Part of a small language model's weights: 123M tokens, 3739 steps.
Each number is 50 + 12 x the weight over its row's rms, rounded and kept within 0 to 99. Layers, rows and columns count from 0. The size before them is the row's rms in percent of the matrix's.

# layer 3 MLP gate, 384x96, rms 0.202, rows 194-218, columns 0-95
087:65 52 57 50 46 59 42 59 46 64 69 55 30 40 27 79 35 43 54 62 56 45 45 23 52 60 64 74 53 53 52 63 38 37 42 49 40 50 50 50 46 27 39 67 45 37 57 74 54 58 52 60 50 39 70 59 38 45 58 45 61 21 45 41 36 38 60 35 44 61 40 70 45 48 60 43 48 63 40 40 29 53 32 51 34 69 67 36 49 57 51 40 37 54 45 58
097:28 08 65 43 55 48 54 57 63 37 49 58 56 50 55 67 61 32 56 37 69 40 32 50 68 66 47 54 58 39 55 36 63 46 46 63 64 56 44 55 27 54 55 55 56 47 50 58 46 61 46 24 28 41 43 57 32 49 40 66 60 47 49 48 66 39 67 37 32 64 44 55 50 53 57 54 54 52 61 69 36 35 57 44 47 34 49 49 17 45 53 54 47 44 27 48
099:54 30 65 49 52 44 59 46 51 39 38 45 45 42 31 54 47 25 41 51 78 61 48 38 78 34 32 70 66 31 56 48 65 59 40 52 41 53 48 51 29 37 33 29 26 56 48 42 52 28 38 25 55 57 50 42 63 59 61 43 50 63 62 53 47 35 24 70 36 49 42 46 47 44 54 47 51 51 55 41 37 53 72 44 50 45 66 56 53 55 38 47 59 47 30 50
107:33 62 39 57 65 39 44 52 55 67 63 54 38 57 42 61 83 60 66 81 50 59 43 50 37 52 49 39 47 63 71 64 43 44 57 41 55 70 49 74 66 52 64 60 36 48 49 39 36 54 34 61 41 46 66 45 41 50 58 44 50 50 30 64 34 65 57 36 52 43 55 17 48 50 57 48 47 50 36 59 42 67 67 63 33 53 42 48 38 61 49 63 69 46 55 35
095:47 35 64 45 66 50 55 64 44 53 34 62 33 60 47 54 56 56 55 58 43 56 44 26 66 55 60 36 67 47 46 37 32 61 49 28 49 52 24 47 53 60 45 35 56 57 55 26 56 57 52 44 46 59 42 53 54 73 42 19 41 22 45 30 52 60 54 51 43 46 33 68 26 51 61 47 52 48 35 49 50 45 53 55 44 40 45 56 44 45 48 63 39 31 81 74
082:49 64 39 54 44 41 67 52 51 31 52 64 39 55 37 36 32 32 41 42 55 29 51 20 49 29 52 50 51 51 47 46 53 55 66 60 50 68 47 39 41 45 45 37 63 34 42 65 45 45 44 41 55 59 57 72 43 47 26 46 65 44 54 60 38 42 45 58 45 45 79 47 67 71 65 24 40 69 51 54 58 55 48 43 41 45 54 52 33 49 69 58 29 21 40 51
095:37 41 53 36 56 40 29 69 49 48 68 66 61 71 43 51 32 44 65 45 63 66 39 40 67 57 64 72 67 47 51 45 47 44 53 34 44 23 36 50 35 59 46 60 57 48 52 36 53 52 57 47 42 40 63 37 50 59 58 56 55 42 51 51 69 49 49 35 70 49 43 30 38 56 56 29 47 49 60 65 40 47 48 64 77 27 59 41 60 53 20 39 51 31 60 47
108:47 53 40 33 58 33 55 22 50 51 59 62 45 32 58 50 58 53 43 56 36 40 50 58 46 51 50 38 37 60 59 40 52 71 63 68 32 45 48 45 55 69 49 51 62 60 34 37 36 36 55 61 40 58 49 65 55 22 63 58 53 65 61 50 65 33 56 67 51 46 57 57 53 51 71 33 54 57 51 45 62 30 67 64 57 37 53 48 35 22 82 57 43 61 47 69
105:47 52 59 37 35 56 52 28 54 50 70 64 68 52 47 78 50 13 38 43 51 60 48 50 35 42 41 67 35 59 56 49 57 53 46 61 67 60 40 61 47 52 46 56 32 40 43 70 44 56 60 62 58 42 52 59 48 29 58 62 48 44 55 63 14 56 63 47 35 41 64 56 59 43 60 65 43 52 56 53 45 72 39 41 46 75 38 48 30 44 52 42 63 62 62 35
098:62 40 39 59 55 29 55 33 48 58 53 42 46 43 38 64 49 61 66 54 53 49 52 76 50 47 34 45 36 45 44 64 45 42 49 41 23 54 47 57 41 49 50 38 32 72 57 58 51 53 61 43 29 63 54 44 51 39 46 68 58 46 58 32 51 48 54 79 61 39 68 57 55 46 51 48 57 53 53 56 25 67 20 65 71 36 64 40 58 58 46 42 46 55 72 18
091:51 49 55 60 73 46 39 46 43 37 54 50 32 28 57 47 48 81 44 39 25 48 61 36 51 63 48 39 55 54 58 68 45 59 46 50 46 59 36 47 31 39 44 47 53 57 51 39 61 25 52 41 24 75 66 40 57 41 37 46 59 75 56 49 52 68 56 80 55 33 55 49 54 52 36 41 48 38 50 36 68 47 67 52 56 51 61 47 63 38 42 53 37 62 49 77
088:49 57 85 39 46 44 37 47 56 51 53 47 66 42 51 35 50 37 39 49 61 37 47 52 45 67 49 60 31 54 12 62 53 26 60 43 35 35 47 62 36 49 44 52 66 30 62 38 52 31 64 40 27 42 61 66 65 54 51 63 61 41 71 42 58 57 54 33 49 42 59 75 61 37 52 73 43 52 67 46 49 57 58 60 43 65 45 51 63 48 38 45 56 56 46 55
091:77 24 44 57 35 84 48 50 67 61 44 56 53 50 73 56 52 42 64 51 40 54 69 50 46 58 67 53 41 61 74 43 52 55 53 43 66 42 53 51 62 29 34 55 51 41 51 50 45 49 46 48 43 41 54 52 58 50 41 63 58 38 59 33 24 32 72 38 57 44 73 66 38 18 48 46 49 61 62 62 48 47 61 53 44 68 50 47 59 41 50 38 34 41 40 54
097:66 61 49 56 41 50 51 54 41 36 73 57 53 65 43 58 30 51 64 77 47 51 33 41 51 60 63 66 47 47 53 30 26 42 48 48 41 43 57 56 36 51 52 52 58 46 44 53 45 55 48 54 38 49 81 58 44 46 48 40 37 53 63 36 63 67 53 12 33 43 44 52 56 55 60 59 33 46 75 64 32 54 54 69 52 67 57 41 38 65 38 34 53 24 48 58
099:42 51 50 38 29 45 54 31 59 73 47 53 59 29 54 45 49 53 64 46 62 54 35 72 60 55 43 57 58 56 50 61 29 35 70 41 38 42 57 30 40 55 47 53 54 65 43 51 47 55 45 02 14 49 41 64 46 59 46 54 47 37 56 62 45 35 61 68 45 58 40 54 52 49 58 29 51 57 64 46 36 51 46 70 39 43 54 46 58 68 44 37 63 60 47 41
096:42 47 46 44 54 47 49 48 59 69 44 49 48 60 43 30 32 42 38 51 29 45 46 41 30 41 36 36 56 52 44 30 55 40 34 53 68 47 54 47 21 63 44 40 40 30 63 34 59 53 52 67 59 54 50 23 49 79 57 59 47 51 49 33 48 34 41 45 46 32 63 61 59 62 60 47 65 59 25 34 61 47 63 64 52 27 47 29 51 42 44 71 52 32 44 44
095:39 47 55 62 59 70 65 46 49 25 35 46 58 48 54 35 29 52 24 64 42 41 65 53 40 40 49 55 23 48 39 51 74 52 57 56 40 42 71 53 27 64 45 54 43 45 63 38 58 29 56 64 74 57 27 60 67 71 48 27 51 67 64 48 35 68 61 61 42 51 65 45 60 50 43 50 50 48 47 58 51 40 47 57 55 36 55 34 48 52 40 35 63 43 54 59
126:56 49 43 45 24 49 46 51 26 54 45 48 47 44 35 33 38 63 42 61 44 65 40 83 59 34 56 40 59 56 43 67 33 59 80 40 46 49 18 38 48 69 52 44 30 50 51 45 63 60 41 45 48 40 42 68 78 59 44 56 54 59 67 48 44 30 47 39 53 44 61 53 51 50 39 56 59 61 35 58 46 46 53 28 54 55 40 33 70 67 52 64 58 55 45 54
102:47 63 72 48 74 53 49 29 49 40 70 43 43 39 65 53 24 41 47 44 54 59 41 47 38 63 67 60 51 48 54 40 49 36 67 42 47 46 40 46 39 71 41 51 44 47 50 43 49 45 57 46 44 32 57 54 61 55 56 61 46 43 68 58 36 37 55 75 58 56 65 40 79 48 40 46 64 37 75 69 68 61 62 47 73 54 40 57 20 66 38 50 62 39 45 51
094:47 55 45 31 51 77 50 57 45 59 57 52 63 65 62 38 47 62 72 62 48 48 45 78 25 44 39 33 59 52 46 56 49 40 50 57 35 41 47 48 42 63 50 50 70 40 65 63 60 49 53 38 43 48 59 43 52 58 45 53 49 57 75 45 32 68 49 45 63 31 32 52 58 69 45 41 38 33 73 69 40 37 53 56 54 57 67 37 58 46 28 63 61 64 75 40
116:51 47 28 38 55 43 27 41 48 32 52 58 69 70 44 33 63 42 64 56 51 40 43 42 40 33 58 56 67 36 61 63 45 60 44 50 66 41 45 70 65 39 34 68 50 57 69 26 55 51 64 55 80 67 50 72 50 67 71 33 43 57 34 51 49 49 43 63 55 36 50 38 64 56 52 43 61 28 42 57 44 71 52 62 41 57 55 38 50 67 52 55 50 42 44 44
097:38 34 35 62 55 61 54 55 81 34 39 44 55 55 51 40 55 56 44 44 54 41 33 52 57 56 42 40 49 48 54 55 62 53 38 68 41 66 46 64 22 42 55 49 44 36 43 49 45 40 47 64 50 47 55 58 52 44 47 64 72 32 30 53 49 26 37 63 72 35 41 38 48 50 24 25 42 66 24 39 46 62 47 30 37 51 23 56 41 46 58 49 53 46 33 47
082:42 57 48 48 40 76 54 34 45 35 54 43 33 40 65 55 59 18 60 35 41 54 28 53 35 45 45 54 44 62 37 51 37 29 49 46 52 49 64 46 51 39 42 60 50 45 67 50 63 53 42 64 47 56 49 37 54 53 65 66 60 63 55 43 19 36 50 65 58 42 35 53 59 41 36 53 70 20 66 63 30 52 44 56 50 54 40 31 58 58 67 48 62 60 34 68
088:41 43 62 55 56 36 50 40 33 65 47 57 59 57 40 52 63 57 38 65 68 46 46 63 72 50 50 54 43 36 56 28 50 64 63 60 52 31 32 69 30 51 44 72 36 49 49 54 39 40 50 50 28 53 47 56 72 36 51 52 60 43 50 20 54 48 66 64 52 30 38 56 60 36 51 30 66 48 25 66 65 58 31 37 47 61 38 74 52 52 41 46 50 51 34 52
085:60 76 51 40 16 58 55 29 44 48 65 66 57 55 63 45 55 46 72 47 67 48 43 51 55 37 66 73 69 48 71 52 66 32 47 35 45 19 47 69 63 53 51 41 46 53 52 50 39 58 71 59 53 50 47 43 69 45 60 64 48 70 48 62 42 56 37 46 59 48 57 59 59 66 73 39 66 45 43 60 43 41 40 49 59 53 53 36 47 47 57 54 36 51 28 40
# layer 3 MLP up, 384x96, rms 0.197, rows 194-217, columns 0-95
082:74 61 42 61 25 73 54 57 49 62 46 60 33 40 42 50 37 75 53 42 43 57 56 31 43 48 59 57 51 50 73 46 33 31 51 60 44 43 51 44 61 33 47 84 54 33 50 59 46 51 64 58 64 42 64 47 47 58 52 50 63 44 44 44 32 50 57 28 62 54 43 56 37 57 62 36 63 72 51 28 27 43 51 44 23 52 61 57 54 71 60 45 46 45 60 54
094:68 74 52 48 51 46 40 62 51 50 40 47 51 37 51 26 42 49 51 63 22 30 53 33 26 31 47 50 55 51 39 77 53 46 33 52 38 43 47 68 57 37 60 61 43 30 34 35 51 41 34 52 66 59 45 49 60 68 59 48 45 67 50 52 61 69 63 50 68 48 61 53 61 48 52 58 51 67 56 29 39 56 31 48 52 36 41 45 65 58 52 45 35 30 44 76
095:60 56 46 55 31 32 50 38 68 55 74 48 38 48 64 37 62 48 69 65 40 52 52 46 51 60 57 47 47 63 61 46 42 48 40 46 53 50 30 63 62 54 75 75 63 41 37 53 38 52 39 42 46 54 43 53 73 47 32 51 49 43 25 58 36 71 52 47 51 54 53 68 54 61 58 50 47 57 28 71 85 43 49 59 23 50 53 45 51 34 73 42 41 60 56 47
105:52 45 62 45 40 54 47 49 77 58 50 64 60 66 53 66 38 34 69 60 57 75 39 47 37 40 58 59 55 81 52 42 34 50 49 54 53 55 61 34 61 44 71 50 48 77 45 33 42 58 35 48 55 49 63 38 57 42 49 50 68 51 39 37 53 60 38 48 36 61 36 58 53 68 62 59 50 54 42 68 49 37 74 26 38 59 44 70 70 54 45 55 40 65 32 60
104:40 62 32 69 52 56 42 49 57 56 33 50 61 39 58 32 34 42 32 53 68 46 49 62 48 47 51 45 52 69 48 52 73 41 40 61 78 44 63 59 50 45 46 48 36 44 66 84 38 37 52 57 38 46 62 32 48 22 62 70 61 75 48 44 40 47 53 55 35 55 54 38 70 44 38 54 46 51 51 56 44 64 42 54 43 61 49 29 43 55 71 37 60 67 37 37
090:63 35 63 44 62 49 31 67 59 55 37 39 66 50 55 49 70 71 51 40 42 82 63 64 53 69 57 48 60 53 51 51 37 54 49 35 36 32 60 44 49 57 55 77 39 51 63 35 61 61 52 68 46 65 44 50 52 60 61 65 37 45 50 58 48 53 50 58 80 43 40 37 48 46 30 66 54 45 55 68 41 49 53 60 53 44 46 42 73 62 26 49 79 60 50 42
090:62 58 76 54 60 43 40 38 61 23 47 49 42 37 39 42 35 17 28 64 32 62 45 64 67 46 57 50 68 67 51 46 37 41 56 61 49 57 23 46 28 43 41 76 48 54 68 43 46 35 46 42 64 44 48 48 42 45 67 39 63 59 66 57 44 51 40 61 58 73 42 43 50 47 41 46 41 42 71 48 59 53 41 67 56 33 39 50 56 63 59 55 38 50 48 47
103:40 57 61 72 61 56 32 54 38 46 51 40 49 40 52 28 37 53 50 52 63 53 34 53 47 51 61 52 48 38 33 60 47 34 39 47 32 57 36 54 63 41 52 54 60 48 57 61 74 55 53 30 69 39 48 67 46 66 27 49 52 38 46 58 52 69 62 42 46 78 42 43 34 53 11 56 58 35 57 53 31 81 39 39 50 59 57 69 45 55 49 45 37 51 52 37
099:54 55 36 59 23 53 55 32 44 62 60 60 73 59 68 68 55 28 47 34 70 54 42 47 55 42 58 44 64 58 47 60 59 57 35 54 40 56 35 51 38 52 46 61 37 54 35 83 41 59 48 65 43 46 38 53 46 24 54 50 44 37 55 60 22 66 57 46 37 42 50 44 54 48 58 80 50 63 60 62 45 60 28 61 48 73 59 33 46 53 49 40 59 48 60 42
098:38 62 48 56 56 40 32 39 39 28 56 38 49 34 61 45 58 48 34 23 59 45 59 67 74 67 47 54 22 52 38 62 53 60 60 59 48 49 51 50 55 39 34 63 43 42 45 38 35 42 56 51 44 66 65 30 52 70 67 55 51 43 58 41 48 52 42 69 60 22 54 34 57 47 47 77 47 59 26 60 30 52 67 46 56 62 57 44 49 58 47 47 61 65 47 31
087:51 43 53 41 44 64 52 69 37 56 48 34 71 55 46 52 36 49 66 27 64 56 65 60 45 44 25 51 43 45 63 42 39 65 73 43 32 71 77 43 55 80 36 42 50 67 28 57 47 76 55 41 43 46 59 54 56 63 45 58 39 66 42 46 46 34 62 38 55 63 29 41 58 29 50 57 63 54 47 47 39 44 51 45 54 37 63 63 33 39 50 45 53 53 49 32
097:54 38 57 44 49 68 30 50 54 34 59 32 56 60 48 50 61 55 43 50 46 33 38 66 65 58 66 75 53 40 42 61 47 58 69 41 59 51 54 58 65 45 41 27 67 29 49 51 43 19 70 51 43 46 48 62 81 66 37 56 43 45 71 43 65 51 44 32 47 47 61 76 40 48 50 74 41 48 49 49 29 45 47 48 40 62 41 59 49 70 47 60 52 52 66 53
091:32 33 55 51 51 55 55 66 30 50 44 36 39 59 31 48 54 82 51 32 47 48 46 45 50 63 48 47 52 43 56 30 43 35 45 38 86 46 62 45 53 59 57 36 32 62 46 38 50 50 72 27 34 40 55 41 64 42 54 54 42 29 52 67 63 68 52 28 43 61 64 56 54 25 54 49 58 33 67 59 53 62 30 68 47 46 56 56 57 59 59 41 61 53 49 49
096:51 56 71 62 64 57 43 52 56 42 32 37 49 40 40 46 40 27 35 47 53 51 37 56 39 53 50 39 56 36 29 54 52 62 52 60 73 41 50 34 37 39 29 29 23 69 39 63 51 59 49 43 43 64 26 46 40 48 54 64 72 69 58 53 60 41 51 59 57 45 42 60 66 37 72 66 28 35 42 46 60 45 57 60 51 62 59 60 49 37 49 72 46 67 54 55
104:60 64 34 42 38 38 48 44 38 44 39 59 69 28 61 53 40 42 63 33 45 55 42 78 56 47 44 30 47 42 48 52 51 47 68 56 27 39 57 56 58 43 52 42 71 48 39 41 64 52 55 16 36 41 34 67 33 32 33 46 34 45 56 55 36 49 63 64 56 62 54 50 55 63 44 54 39 72 53 43 52 27 52 68 52 45 54 61 51 39 40 43 81 44 51 61
096:49 54 55 53 76 44 28 68 46 54 57 42 47 17 54 59 57 44 58 45 40 68 48 66 61 65 55 48 47 56 43 53 61 46 58 40 53 36 38 72 47 47 46 61 62 64 53 64 30 42 64 48 51 46 47 45 62 30 60 50 42 45 42 46 45 48 71 52 49 51 30 65 44 13 45 51 25 73 46 77 74 52 53 44 42 70 43 51 49 41 46 53 58 66 61 39
099:52 55 41 50 46 58 85 72 50 53 57 43 63 59 50 66 52 62 57 33 58 54 38 53 25 70 60 73 44 43 44 48 64 66 55 43 26 39 55 46 60 63 64 51 49 42 38 53 44 49 51 35 59 47 42 44 33 40 35 38 56 57 42 72 27 53 47 61 64 43 62 35 66 59 47 70 54 55 48 66 43 60 37 38 55 34 78 53 34 51 41 33 56 42 37 33
114:47 48 46 61 45 42 35 42 39 61 57 50 70 66 39 62 38 67 61 72 34 58 30 65 50 49 55 38 50 67 40 54 37 33 66 58 49 54 40 53 37 45 31 57 61 52 54 50 64 35 46 34 50 45 68 47 54 70 72 52 56 54 55 53 58 26 58 53 42 28 32 44 48 60 30 50 53 54 51 45 56 22 65 17 35 42 54 56 50 20 57 60 39 47 53 49
097:61 57 27 59 36 53 66 63 49 63 29 25 52 48 36 37 58 78 69 52 62 35 64 66 64 55 46 46 46 61 31 60 37 52 52 52 50 50 42 43 74 33 51 48 48 42 35 58 65 63 64 54 28 43 50 29 44 49 49 54 43 50 57 42 79 60 65 37 44 65 48 50 39 51 49 58 19 71 39 48 39 45 33 43 45 56 46 40 64 31 44 54 53 54 58 43
106:55 52 41 64 53 43 29 38 36 49 44 57 49 45 41 28 51 47 67 36 45 56 49 46 62 67 32 34 21 55 38 52 33 41 54 52 43 58 56 72 49 54 47 45 68 50 57 46 47 42 52 56 45 51 32 29 39 49 63 33 66 41 68 46 40 55 32 72 32 45 50 36 28 30 55 23 68 53 61 40 51 43 51 49 58 40 27 38 46 56 50 20 55 36 58 53
112:62 57 43 44 44 36 38 31 53 52 57 60 43 56 26 30 77 41 51 71 42 24 65 42 41 26 53 49 75 50 76 64 35 41 40 49 51 43 61 49 50 36 31 53 43 61 62 39 30 43 37 41 62 45 55 58 43 61 67 41 36 58 32 54 40 64 37 67 39 54 48 33 33 46 34 45 39 48 46 48 36 65 71 64 50 47 48 46 56 59 54 53 57 59 58 40
094:42 50 27 49 47 77 61 46 48 34 76 49 63 32 51 64 45 55 48 52 41 43 37 49 39 59 37 49 42 51 44 41 60 39 59 57 42 63 44 65 42 53 56 54 71 44 52 58 40 39 62 66 54 35 50 66 56 45 39 38 50 55 33 46 56 45 34 35 66 43 56 61 58 72 36 65 54 71 17 50 38 59 52 46 54 53 55 52 37 22 53 68 52 48 88 53
080:32 50 30 55 59 63 52 34 48 53 49 32 45 41 60 67 46 30 49 30 56 64 45 44 31 58 39 44 60 49 35 45 46 32 39 44 66 61 57 48 54 39 40 55 41 42 59 35 57 44 43 55 46 51 71 45 54 60 68 57 48 69 53 51 31 33 59 75 53 57 40 52 70 49 31 39 48 60 39 58 39 48 30 56 46 32 53 57 79 58 76 43 55 76 41 71
097:48 68 37 52 46 27 40 32 31 54 75 64 46 56 42 49 64 47 61 60 51 57 48 60 52 47 51 53 47 32 44 60 42 56 65 70 34 38 37 66 47 47 38 73 65 58 45 56 74 53 45 65 53 77 31 62 53 39 58 40 54 66 57 49 48 50 41 54 59 35 36 44 44 38 46 33 70 36 39 55 63 44 36 48 47 55 68 37 55 57 52 26 24 59 32 36
# layer 3 MLP down (transposed), 384x96, rms 0.178, rows 194-217, columns 0-95
086:46 42 50 64 56 52 44 39 54 45 40 59 48 50 44 38 54 62 35 11 45 44 61 56 41 52 48 51 59 51 79 33 42 27 74 63 55 32 57 41 60 48 54 56 43 58 57 59 33 73 45 37 47 61 41 51 65 65 64 58 64 70 36 57 37 53 33 44 46 52 48 55 57 62 50 75 54 56 54 37 53 39 71 47 42 32 37 68 48 55 75 58 73 57 50 61
101:52 62 45 56 20 50 51 41 36 37 71 30 64 68 58 37 52 62 54 73 46 56 63 33 36 48 59 39 57 39 43 71 48 55 62 61 55 58 33 53 70 46 60 45 48 39 36 42 28 72 67 51 40 56 54 44 65 47 57 43 22 56 59 60 28 62 45 52 51 44 56 39 48 56 58 44 53 37 30 31 74 57 52 50 54 51 46 50 67 54 31 43 37 33 52 67
103:39 47 52 52 65 71 59 67 52 54 60 60 49 49 52 46 52 45 45 62 48 70 47 45 50 51 61 34 69 38 44 58 54 37 40 65 57 52 58 36 38 34 60 29 44 38 45 48 49 32 48 71 42 70 56 52 33 66 37 33 61 49 35 70 23 71 45 76 38 53 47 69 38 43 45 65 29 49 38 73 41 56 46 60 33 57 29 33 54 57 50 45 38 40 38 48
107:43 50 70 24 55 54 71 55 64 21 41 35 56 36 48 49 50 53 39 43 49 45 69 37 54 57 33 44 65 51 53 43 62 55 69 57 52 60 56 68 40 57 33 54 68 43 35 67 47 24 39 50 37 29 42 60 39 62 45 51 52 71 55 48 37 63 52 45 58 46 55 64 43 60 56 41 47 43 50 36 72 36 43 58 69 48 53 61 77 63 66 55 54 65 55 22
099:72 41 78 53 52 58 52 42 49 39 40 45 54 46 56 51 51 61 59 65 51 51 45 66 57 47 59 45 39 42 35 39 51 67 57 66 33 60 45 33 36 68 60 53 45 61 07 19 32 39 55 44 57 52 46 37 56 55 69 52 52 47 82 54 64 56 51 41 61 53 55 58 61 44 51 54 61 54 35 65 64 55 54 66 51 29 53 51 59 45 19 61 55 51 49 59
091:61 52 55 18 48 68 61 48 33 45 40 57 48 63 57 65 62 54 56 45 64 58 60 30 41 52 43 40 58 55 57 60 42 63 59 44 43 55 25 52 29 32 65 33 61 67 70 25 60 50 59 61 56 50 62 13 55 46 64 39 58 63 69 47 66 34 54 50 59 48 36 55 58 54 63 34 59 54 50 42 43 58 47 34 55 57 65 42 50 62 38 40 58 74 48 46
095:67 47 57 61 69 28 38 32 31 30 58 42 41 72 51 48 45 47 32 50 54 55 51 48 54 68 61 59 61 33 66 36 76 59 44 56 61 36 43 32 51 34 52 67 45 40 32 43 55 62 71 54 55 46 75 49 59 44 66 69 42 48 59 56 57 44 72 53 58 35 25 45 53 49 57 51 53 36 51 57 65 62 65 53 44 64 32 59 36 53 43 66 48 48 68 60
097:39 57 70 63 47 55 40 64 46 62 44 33 33 31 60 31 49 38 36 41 42 41 40 61 44 63 49 62 49 53 51 47 64 50 36 54 40 48 36 62 56 48 48 65 53 52 43 28 54 42 62 49 52 60 54 66 73 71 16 51 50 25 66 51 48 27 70 56 60 65 66 59 38 54 60 48 54 54 64 47 55 58 35 29 44 57 62 75 32 53 54 47 28 62 51 52
106:55 22 34 49 54 48 75 53 61 48 49 58 63 59 35 44 60 71 56 56 39 57 56 55 57 67 43 49 50 13 36 62 31 44 29 66 24 43 56 30 55 59 49 49 55 48 54 45 27 58 50 41 66 52 32 45 33 51 41 51 61 35 44 37 42 44 37 55 64 40 57 37 64 54 37 39 50 64 32 38 42 34 42 34 34 58 56 71 65 46 55 50 52 49 37 44
103:52 58 37 46 51 55 63 54 54 39 60 65 45 49 41 58 26 46 49 21 48 61 51 56 71 53 54 54 33 51 42 47 61 61 59 73 60 64 55 58 57 24 43 55 56 50 44 62 45 46 48 65 58 65 41 37 43 48 46 35 54 76 67 69 62 52 51 38 39 69 45 41 30 81 37 33 42 60 34 45 63 40 51 45 48 37 59 69 67 54 68 42 36 48 53 26
091:59 62 54 77 55 32 57 46 47 53 49 48 37 44 61 45 33 56 52 47 41 38 41 52 59 70 50 59 43 33 64 58 55 52 57 47 63 60 35 41 45 44 63 49 57 39 74 45 38 45 34 52 46 56 69 50 39 59 08 58 36 53 61 34 41 51 74 64 50 42 41 33 59 58 56 45 58 52 27 52 59 67 56 68 65 39 68 47 38 59 59 53 48 71 76 40
094:46 51 49 34 57 55 52 42 56 62 27 42 55 27 52 54 76 55 51 60 41 51 72 41 40 28 59 11 63 53 19 62 51 52 52 55 49 60 61 42 51 60 40 51 35 51 43 51 43 49 62 56 43 56 35 45 81 53 54 54 36 44 39 41 53 49 51 39 49 51 57 69 55 52 61 88 45 30 70 57 46 42 44 62 46 39 54 68 37 65 43 46 57 59 47 47
095:55 38 45 27 49 44 55 53 44 59 68 59 51 65 60 40 20 53 70 50 40 30 50 46 44 68 50 57 51 68 56 67 50 59 08 49 61 45 39 54 65 50 34 34 57 45 59 56 38 28 60 60 33 65 66 61 67 47 39 42 30 54 49 44 59 71 55 50 52 47 58 48 41 68 45 44 53 62 57 58 33 65 50 62 60 51 63 48 53 38 38 57 40 25 61 47
103:39 51 41 43 53 47 58 49 56 48 37 52 64 47 34 34 59 49 53 35 62 33 69 54 52 56 45 35 50 26 70 74 68 54 67 36 64 47 53 38 67 38 55 56 30 35 50 58 64 48 53 57 38 60 33 36 38 45 49 42 53 47 54 64 52 19 41 99 55 68 27 47 46 53 56 44 46 51 55 42 52 45 63 59 51 34 48 52 42 42 33 41 45 49 50 47
105:41 47 54 49 57 41 60 14 35 47 37 38 43 33 47 45 54 56 40 53 59 53 55 63 52 62 38 52 38 40 32 44 24 54 68 52 51 65 45 45 34 50 48 60 40 44 62 46 48 57 68 25 30 52 43 43 47 46 26 60 31 56 25 66 42 42 41 66 37 54 58 69 52 33 75 40 69 52 72 44 41 41 55 49 32 54 53 64 50 63 47 66 33 44 56 43
101:32 50 80 51 47 37 45 47 44 51 47 55 71 56 57 35 54 28 53 48 62 67 62 43 50 78 36 44 55 46 60 52 54 64 56 47 38 50 40 43 15 33 68 52 53 31 34 53 54 39 56 72 61 54 52 63 55 46 43 31 58 49 51 50 52 66 59 41 36 51 37 29 53 27 61 56 62 33 66 55 47 59 60 53 47 47 77 39 59 57 25 47 64 47 51 50
101:37 29 51 60 60 61 46 49 45 37 65 74 60 31 48 33 51 52 49 52 63 53 37 37 69 57 63 63 64 61 47 68 65 61 61 40 45 57 39 43 72 39 66 52 48 52 44 28 47 67 38 47 46 32 29 62 47 60 67 44 65 66 57 45 31 40 50 44 33 45 46 49 70 35 41 36 52 34 54 75 56 64 53 52 70 42 37 48 61 37 60 58 42 62 60 70
099:53 56 35 63 33 57 32 67 27 59 58 47 36 41 46 46 32 55 50 53 43 43 39 74 61 32 31 49 43 57 55 84 58 56 58 47 40 43 47 33 56 53 51 32 50 61 62 41 45 61 59 41 50 44 43 35 46 67 54 68 53 64 43 36 58 23 48 68 73 50 53 52 54 84 49 48 27 52 59 36 54 39 58 33 64 47 36 58 43 58 55 60 43 50 67 55
097:43 61 48 69 56 53 46 71 76 66 31 37 60 42 40 40 61 50 42 55 41 31 53 63 47 56 70 52 50 43 40 25 55 62 35 66 36 61 65 61 62 41 66 73 29 45 37 49 73 48 53 34 18 48 66 57 36 46 53 63 54 60 57 45 60 56 55 39 42 47 48 62 30 49 66 64 49 45 52 53 64 28 65 52 57 47 55 70 51 44 43 48 48 64 65 39
105:58 41 49 43 39 46 48 63 65 40 57 32 40 62 50 56 43 61 31 60 48 58 49 34 55 50 39 58 37 50 67 41 45 54 45 85 46 31 44 34 45 38 61 40 61 45 43 29 44 43 44 39 61 61 49 29 50 46 58 44 46 77 44 51 56 53 57 52 89 48 46 52 74 52 54 65 58 44 35 34 37 70 34 40 43 59 59 51 79 54 33 50 57 47 67 34
101:51 46 67 64 52 52 64 44 35 58 25 44 51 64 52 50 34 51 48 42 20 50 56 69 44 60 46 45 57 49 47 57 68 29 62 49 53 35 71 49 64 54 89 64 59 33 37 53 52 74 59 46 39 50 46 51 54 44 34 72 55 49 48 34 59 64 61 44 51 18 53 39 63 63 64 39 61 51 48 45 66 47 47 47 36 54 54 63 57 42 54 46 63 61 69 62
100:50 47 44 66 48 48 54 76 70 44 63 40 59 46 45 33 55 63 54 52 32 49 47 73 59 43 50 67 51 26 43 33 56 49 19 49 39 38 38 25 35 45 63 37 48 69 53 41 58 63 36 56 43 36 30 38 54 37 69 57 60 69 48 56 74 50 30 60 41 23 48 43 47 51 51 55 46 33 42 73 68 60 58 48 54 53 54 56 56 56 62 39 49 46 49 49
083:59 46 32 56 65 55 45 45 36 41 47 58 40 20 58 60 39 50 52 13 30 38 54 36 60 40 43 70 61 57 37 80 44 38 66 41 36 46 62 47 59 55 72 47 42 59 68 55 57 57 51 58 45 54 37 58 51 43 51 46 70 63 48 56 56 47 49 46 30 39 39 43 53 49 51 57 83 47 46 50 55 41 35 40 47 44 29 19 52 57 50 44 57 46 43 66
108:52 55 53 31 54 36 43 43 38 32 62 36 35 27 49 49 51 58 45 46 50 69 48 64 46 50 44 61 39 71 46 44 51 84 35 47 44 64 36 59 38 51 48 41 44 49 39 51 59 41 43 63 54 65 47 69 56 35 41 47 65 49 37 55 47 44 53 59 71 61 64 34 39 41 58 28 69 44 55 35 56 47 60 56 48 77 55 21 75 57 65 56 61 74 55 47